Part of a small language model's weights: a variant of Adam for these matrices.
Each number is 200 + 20 x the weight over its row's rms, rounded and kept within 0 to 999. Layers, rows and columns count from 0. The size before them is the row's rms in percent of the matrix's.

# layer 4 MLP down (transposed), 1152x384, rms 0.0344, rows 742-758, columns 192-287
109,191,171,188,184,198,200,208,199,208,197,217,227,203,183,194,204,200,211,199,159,220,191,196,199,218,187,174,222,162,237,180,211,174,250,191,207,211,190,207,155,171,146,190,177,173,187,181,213,215,162,200,206,214,206,225,188,209,195,195,187,196,209,215,209,182,191,237,184,215,190,158,180,215,187,179,204,186,206,213,203,253,225,193,159,191,187,196,203,186,217,186,215,162,191,206,214
105,198,207,202,173,180,227,226,198,206,175,166,219,209,209,234,230,222,215,224,179,162,229,209,212,200,181,181,171,223,225,187,230,210,204,191,200,220,204,207,205,181,183,203,204,193,215,188,185,214,184,232,203,202,161,184,198,208,181,193,202,200,212,223,197,187,215,168,166,162,188,186,223,185,170,239,184,217,181,230,212,171,260,210,159,208,179,192,200,239,199,211,227,221,208,217,202
102,200,223,201,203,192,226,170,186,191,218,183,204,201,222,213,167,160,207,232,203,227,205,202,188,230,219,218,207,238,195,223,231,204,173,208,201,225,191,192,195,241,213,231,198,233,208,225,189,188,210,208,200,181,235,192,214,212,173,195,219,193,196,211,211,197,208,188,177,225,258,220,194,194,200,191,205,210,176,197,162,181,201,222,227,206,227,173,203,239,179,187,191,202,206,203,191
106,210,181,184,181,175,175,198,209,225,206,176,189,183,168,179,254,176,224,172,166,194,219,222,200,206,217,179,222,177,201,161,231,201,178,192,248,205,186,214,188,218,182,169,199,181,184,189,209,189,189,213,215,202,238,220,212,215,201,165,214,222,187,183,174,188,168,157,169,225,203,198,167,229,211,200,223,193,230,170,217,178,184,207,205,222,192,203,191,183,195,215,186,185,187,202,190
108,190,231,167,180,156,173,210,188,177,195,208,219,179,186,215,160,177,183,227,197,220,220,194,184,220,211,233,194,216,197,169,238,213,205,204,182,236,221,236,209,207,258,215,169,210,187,184,193,193,185,189,202,196,205,208,155,177,179,200,217,181,205,209,207,193,186,206,212,222,198,220,193,177,192,227,203,208,207,226,179,221,247,211,203,170,206,194,216,190,198,229,178,202,193,196,185
103,216,212,202,194,247,222,185,217,193,196,192,207,178,167,184,199,237,195,205,175,204,206,137,208,178,181,205,211,184,197,193,202,211,211,170,215,204,219,238,174,214,191,182,218,186,212,160,227,195,223,208,196,179,169,241,182,205,194,216,197,175,211,223,214,204,190,212,222,195,191,215,174,170,176,204,223,186,204,202,215,140,215,150,215,222,193,153,211,212,198,218,199,200,228,239,209
092,169,226,225,190,221,217,209,203,205,219,244,198,207,189,183,190,174,176,188,213,180,208,204,197,181,223,209,206,183,189,232,189,158,177,181,215,183,194,202,223,216,183,216,181,189,199,210,207,186,179,199,213,218,227,220,191,211,239,168,196,199,208,209,201,180,218,207,224,191,160,197,195,223,207,203,194,192,186,201,254,206,246,170,184,197,226,175,206,199,208,199,181,219,204,199,186
104,201,229,204,192,235,220,215,233,186,198,229,207,248,197,216,191,207,198,213,181,208,183,199,219,212,229,206,203,198,198,218,200,190,188,197,214,182,181,210,176,192,229,235,189,229,160,209,179,172,180,187,193,211,161,224,212,187,212,232,213,168,178,204,195,201,209,199,191,172,208,196,211,188,197,208,188,220,223,219,213,185,184,193,186,206,180,254,181,210,225,238,200,169,219,182,208
099,249,196,211,198,212,174,189,221,210,219,177,132,194,202,177,215,186,185,193,191,172,214,197,222,184,195,196,265,199,218,182,224,217,193,235,194,179,170,201,212,208,234,203,210,221,166,192,173,188,203,214,213,194,209,227,225,217,175,209,223,203,195,201,193,201,194,236,195,204,203,189,213,208,196,199,193,182,217,188,181,156,163,175,223,194,190,218,178,196,184,188,205,191,244,181,201
098,226,194,200,233,189,197,178,186,212,214,188,207,152,186,194,157,216,196,221,205,190,194,172,210,201,207,221,191,200,207,191,176,224,198,180,185,213,200,183,223,214,199,200,203,193,263,215,191,205,190,215,179,240,185,213,219,213,203,192,221,229,214,169,215,160,210,218,207,210,224,172,191,176,233,225,201,197,195,199,189,168,211,192,210,176,187,183,201,176,225,157,203,182,198,215,230
101,180,203,180,193,169,188,224,190,209,155,201,197,204,206,138,217,207,189,201,229,203,217,184,143,187,184,218,192,186,214,178,218,192,211,168,142,205,199,212,196,191,196,190,156,197,204,184,217,177,216,199,188,180,234,210,194,221,213,179,202,195,211,188,201,211,187,217,216,211,247,237,185,184,191,210,199,213,197,184,232,192,202,179,235,186,221,221,185,211,221,239,194,212,206,215,211
100,222,194,215,196,198,224,206,218,173,172,196,192,187,197,156,187,226,196,207,219,243,179,179,211,189,188,153,201,208,221,198,180,196,209,240,243,198,176,172,185,239,189,194,209,207,201,207,233,192,175,211,202,250,208,231,192,213,192,199,149,228,199,220,207,232,223,192,193,169,219,192,197,207,173,217,213,175,227,241,236,223,201,216,187,213,228,220,180,237,230,199,205,157,186,219,158
101,170,210,225,236,174,201,189,233,181,176,189,207,221,165,172,199,232,175,216,200,232,217,206,217,231,200,210,192,211,149,212,185,221,193,225,190,160,207,210,213,169,182,212,226,218,212,185,175,206,209,190,216,254,215,214,187,164,201,181,225,192,189,226,237,183,190,197,175,197,179,204,207,169,194,206,208,216,186,220,200,185,204,217,188,184,183,206,232,202,188,232,193,208,180,219,217
101,190,240,196,202,207,210,209,201,199,184,202,224,168,230,189,218,204,182,188,189,217,192,210,207,160,198,195,207,201,188,175,206,178,197,201,229,195,169,201,210,215,178,194,194,202,225,194,229,183,192,206,230,231,186,190,193,188,189,181,203,210,197,221,210,209,193,193,219,208,187,200,217,228,220,188,219,151,213,203,220,218,191,199,190,193,168,186,185,203,199,180,215,205,186,190,147
105,181,188,197,189,200,194,215,208,191,218,179,190,223,186,201,201,188,195,223,190,205,221,166,225,141,195,185,192,191,211,196,223,175,183,185,184,222,207,212,195,198,215,185,193,182,210,224,207,206,177,187,188,196,192,203,158,214,200,180,173,207,195,171,188,181,205,191,224,234,213,235,211,220,177,200,209,186,186,202,173,199,181,235,206,211,197,189,203,203,222,182,226,204,223,197,224
101,220,216,217,211,196,207,184,208,217,186,185,195,148,214,180,200,221,216,215,191,230,225,160,204,203,192,221,225,223,216,195,164,191,218,203,214,197,169,222,209,183,191,181,226,162,199,208,197,188,193,201,199,206,176,178,173,200,168,198,175,192,199,177,192,181,206,217,227,189,194,231,199,205,239,193,203,185,218,234,165,201,213,202,217,189,185,195,175,212,193,155,211,180,205,214,194
092,206,194,198,186,231,174,156,204,212,240,221,230,190,210,198,156,182,195,244,214,208,209,213,174,191,226,205,192,189,227,193,156,206,180,176,215,184,227,196,194,197,173,208,164,214,140,189,200,207,211,200,196,213,217,206,189,199,188,178,184,233,221,226,220,172,222,189,230,248,200,198,187,225,207,233,214,195,232,203,230,215,206,174,233,239,212,174,200,192,186,181,208,243,198,200,232
# layer 4 MLP up, 1152x384, rms 0.0396, rows 743-759, columns 192-287
105,194,189,198,215,205,206,164,190,183,190,187,194,209,189,194,186,224,174,189,195,189,196,228,196,204,195,210,189,202,201,208,200,209,225,214,243,206,208,186,233,189,212,184,173,168,198,185,202,228,209,226,193,206,185,205,195,167,175,232,197,172,237,167,193,180,211,200,227,189,168,220,201,202,250,208,175,211,189,174,188,190,204,178,174,201,214,186,214,198,209,223,222,168,185,237,229
099,194,206,209,154,161,189,216,192,204,210,195,198,194,222,202,216,216,186,188,215,201,196,184,171,204,235,177,183,179,212,179,215,199,215,215,180,192,244,209,178,195,190,186,228,208,233,175,253,202,205,191,184,202,202,180,181,222,186,201,232,189,189,166,192,188,186,217,193,202,185,200,229,208,207,194,201,188,170,214,197,198,180,246,173,176,174,190,229,167,188,208,196,171,179,229,197
109,213,200,217,189,183,199,185,206,227,202,177,201,194,198,203,219,253,183,219,193,216,214,201,209,188,151,194,161,185,190,193,193,244,210,204,189,204,198,174,175,189,232,202,194,185,219,195,205,214,194,205,208,206,216,176,195,196,227,203,207,182,186,216,200,176,192,222,217,194,190,199,193,193,214,216,195,214,187,183,222,210,209,187,148,211,165,227,193,194,176,176,163,208,178,192,187
108,224,168,198,192,163,176,204,225,207,196,208,190,204,183,200,224,211,224,221,207,204,237,186,195,242,193,211,174,181,177,218,201,228,248,184,223,199,215,220,212,208,197,232,176,193,205,220,233,206,187,182,164,228,219,180,202,192,217,172,200,157,243,214,208,223,214,173,214,201,206,202,214,198,212,182,174,202,158,219,190,207,213,185,162,190,213,189,211,201,222,190,172,217,197,173,212
103,220,228,211,186,210,193,225,220,176,169,233,203,187,171,218,210,222,204,170,179,217,196,198,165,188,227,206,206,157,204,199,195,201,208,232,206,250,235,181,173,215,194,187,240,187,181,221,221,185,228,216,213,168,203,215,171,210,167,205,187,215,172,202,184,198,178,212,240,199,218,182,183,196,185,207,173,204,222,233,229,164,180,226,188,209,182,188,192,159,190,206,193,209,208,220,170
095,203,203,196,222,173,215,205,190,217,194,186,200,173,191,201,193,207,223,200,231,198,205,190,209,220,188,207,223,203,208,238,178,232,197,215,192,206,236,196,188,214,221,152,230,205,221,190,198,164,197,188,224,196,176,204,191,213,190,210,220,201,215,217,244,200,185,188,205,182,199,193,216,220,256,213,210,203,189,191,196,222,223,192,181,164,179,237,217,210,228,154,219,213,211,177,226
103,212,148,169,200,213,158,214,178,209,222,209,209,227,188,186,246,194,173,216,215,171,200,192,215,209,187,230,200,159,172,205,197,226,219,192,229,194,203,176,197,201,177,212,202,210,180,191,180,187,234,223,199,196,196,203,178,202,206,190,235,184,222,172,208,195,163,199,207,184,218,190,231,184,219,192,171,203,195,209,165,182,230,247,201,174,207,185,223,212,160,176,213,206,152,189,212
100,197,203,202,191,156,234,194,192,199,193,196,174,214,181,191,174,214,166,180,237,189,214,163,170,210,202,196,208,198,201,172,209,217,206,225,206,186,193,197,170,137,206,204,177,187,175,171,231,217,188,194,189,195,172,191,187,198,163,209,189,186,150,234,234,209,207,182,195,201,201,178,179,213,208,190,201,202,187,190,175,226,177,216,187,176,202,174,192,212,214,172,220,204,196,204,220
098,188,223,200,188,189,194,186,224,206,198,210,226,182,178,228,189,210,181,180,192,150,218,170,208,229,177,199,206,191,207,189,207,232,190,192,199,179,192,223,190,235,193,190,224,209,231,217,203,192,187,224,211,174,161,195,207,199,223,217,221,188,217,213,186,177,188,192,227,201,232,200,162,167,233,199,188,244,182,237,193,213,193,226,210,236,196,166,198,177,195,184,208,174,151,199,187
099,187,185,185,230,205,165,202,199,222,191,185,218,214,174,205,193,247,193,181,208,208,202,208,193,213,207,206,177,179,201,168,163,200,182,173,192,219,206,200,213,206,209,173,186,167,203,166,235,194,176,209,225,184,224,192,193,232,195,205,216,164,207,203,164,171,210,167,182,225,178,204,215,185,210,214,161,201,195,210,205,202,219,170,180,204,220,209,196,190,223,210,182,183,185,170,182
099,218,195,192,201,212,210,199,200,192,212,234,192,202,208,229,194,235,220,185,221,218,170,200,185,203,223,191,191,207,194,183,207,202,211,225,169,191,197,190,189,217,197,199,225,184,183,213,222,235,226,168,206,205,190,194,196,219,173,211,193,207,230,197,175,224,204,197,215,179,214,187,240,225,194,193,181,209,182,187,182,216,171,185,189,206,224,179,198,212,192,161,157,217,215,224,157
103,155,218,187,174,207,235,194,197,198,207,189,228,239,243,192,204,207,221,170,225,190,227,205,194,218,220,171,210,183,224,157,221,186,200,198,186,204,244,195,230,155,166,200,200,242,167,221,197,172,186,215,217,177,218,197,193,205,170,205,207,201,213,196,176,217,224,173,206,178,205,240,223,216,217,200,198,221,229,179,185,213,213,233,198,164,150,192,220,171,226,208,180,156,209,242,226
101,201,199,216,217,166,181,184,192,223,200,222,173,171,195,198,196,215,178,196,234,200,207,192,210,222,217,231,228,233,205,217,189,210,202,245,200,188,240,184,182,180,195,207,198,183,189,176,212,187,202,213,211,202,191,168,200,252,201,197,212,176,193,167,175,219,213,182,205,216,175,234,210,171,172,214,207,232,188,223,215,234,226,173,195,204,183,211,187,196,203,231,193,195,210,195,150
104,192,181,196,231,185,198,231,255,179,232,219,190,207,172,237,188,223,223,210,182,241,186,191,250,217,233,229,206,196,178,184,212,221,170,230,192,190,221,194,197,160,216,170,208,197,212,178,205,221,209,203,199,202,202,209,194,209,160,206,245,165,234,184,214,205,214,155,197,175,216,184,220,219,219,175,192,200,214,240,200,207,221,168,207,217,199,169,225,194,194,239,203,226,178,209,205
099,178,192,163,213,185,189,201,174,208,175,183,207,182,210,199,181,219,184,205,221,223,202,223,189,198,179,193,214,219,190,201,196,215,189,207,223,197,206,212,200,217,220,176,242,248,212,216,186,178,169,179,199,212,180,227,197,204,204,221,186,211,213,154,163,174,198,188,198,203,193,197,193,192,189,205,178,208,195,204,199,198,194,223,192,212,155,210,192,223,170,201,234,198,195,177,203
091,205,225,217,208,211,229,193,200,172,200,147,256,201,231,167,185,251,214,170,210,194,240,176,226,182,208,189,178,182,185,178,170,212,184,204,183,202,219,225,189,221,221,155,228,239,195,208,219,194,177,210,235,201,195,176,218,191,220,217,179,189,186,182,176,218,195,206,209,147,198,200,214,184,241,209,199,201,195,186,180,172,145,217,191,175,189,216,205,213,237,214,172,173,197,198,210
106,220,211,186,192,209,211,159,210,234,211,156,209,205,229,168,193,209,201,214,188,215,216,241,214,179,205,182,162,199,194,178,225,211,185,215,167,205,188,181,203,221,230,189,232,185,164,210,201,187,236,168,170,186,160,177,165,231,225,239,196,195,196,212,202,226,188,192,175,175,189,201,224,178,214,214,197,197,181,215,221,198,219,188,201,169,194,173,196,199,192,185,201,157,207,195,179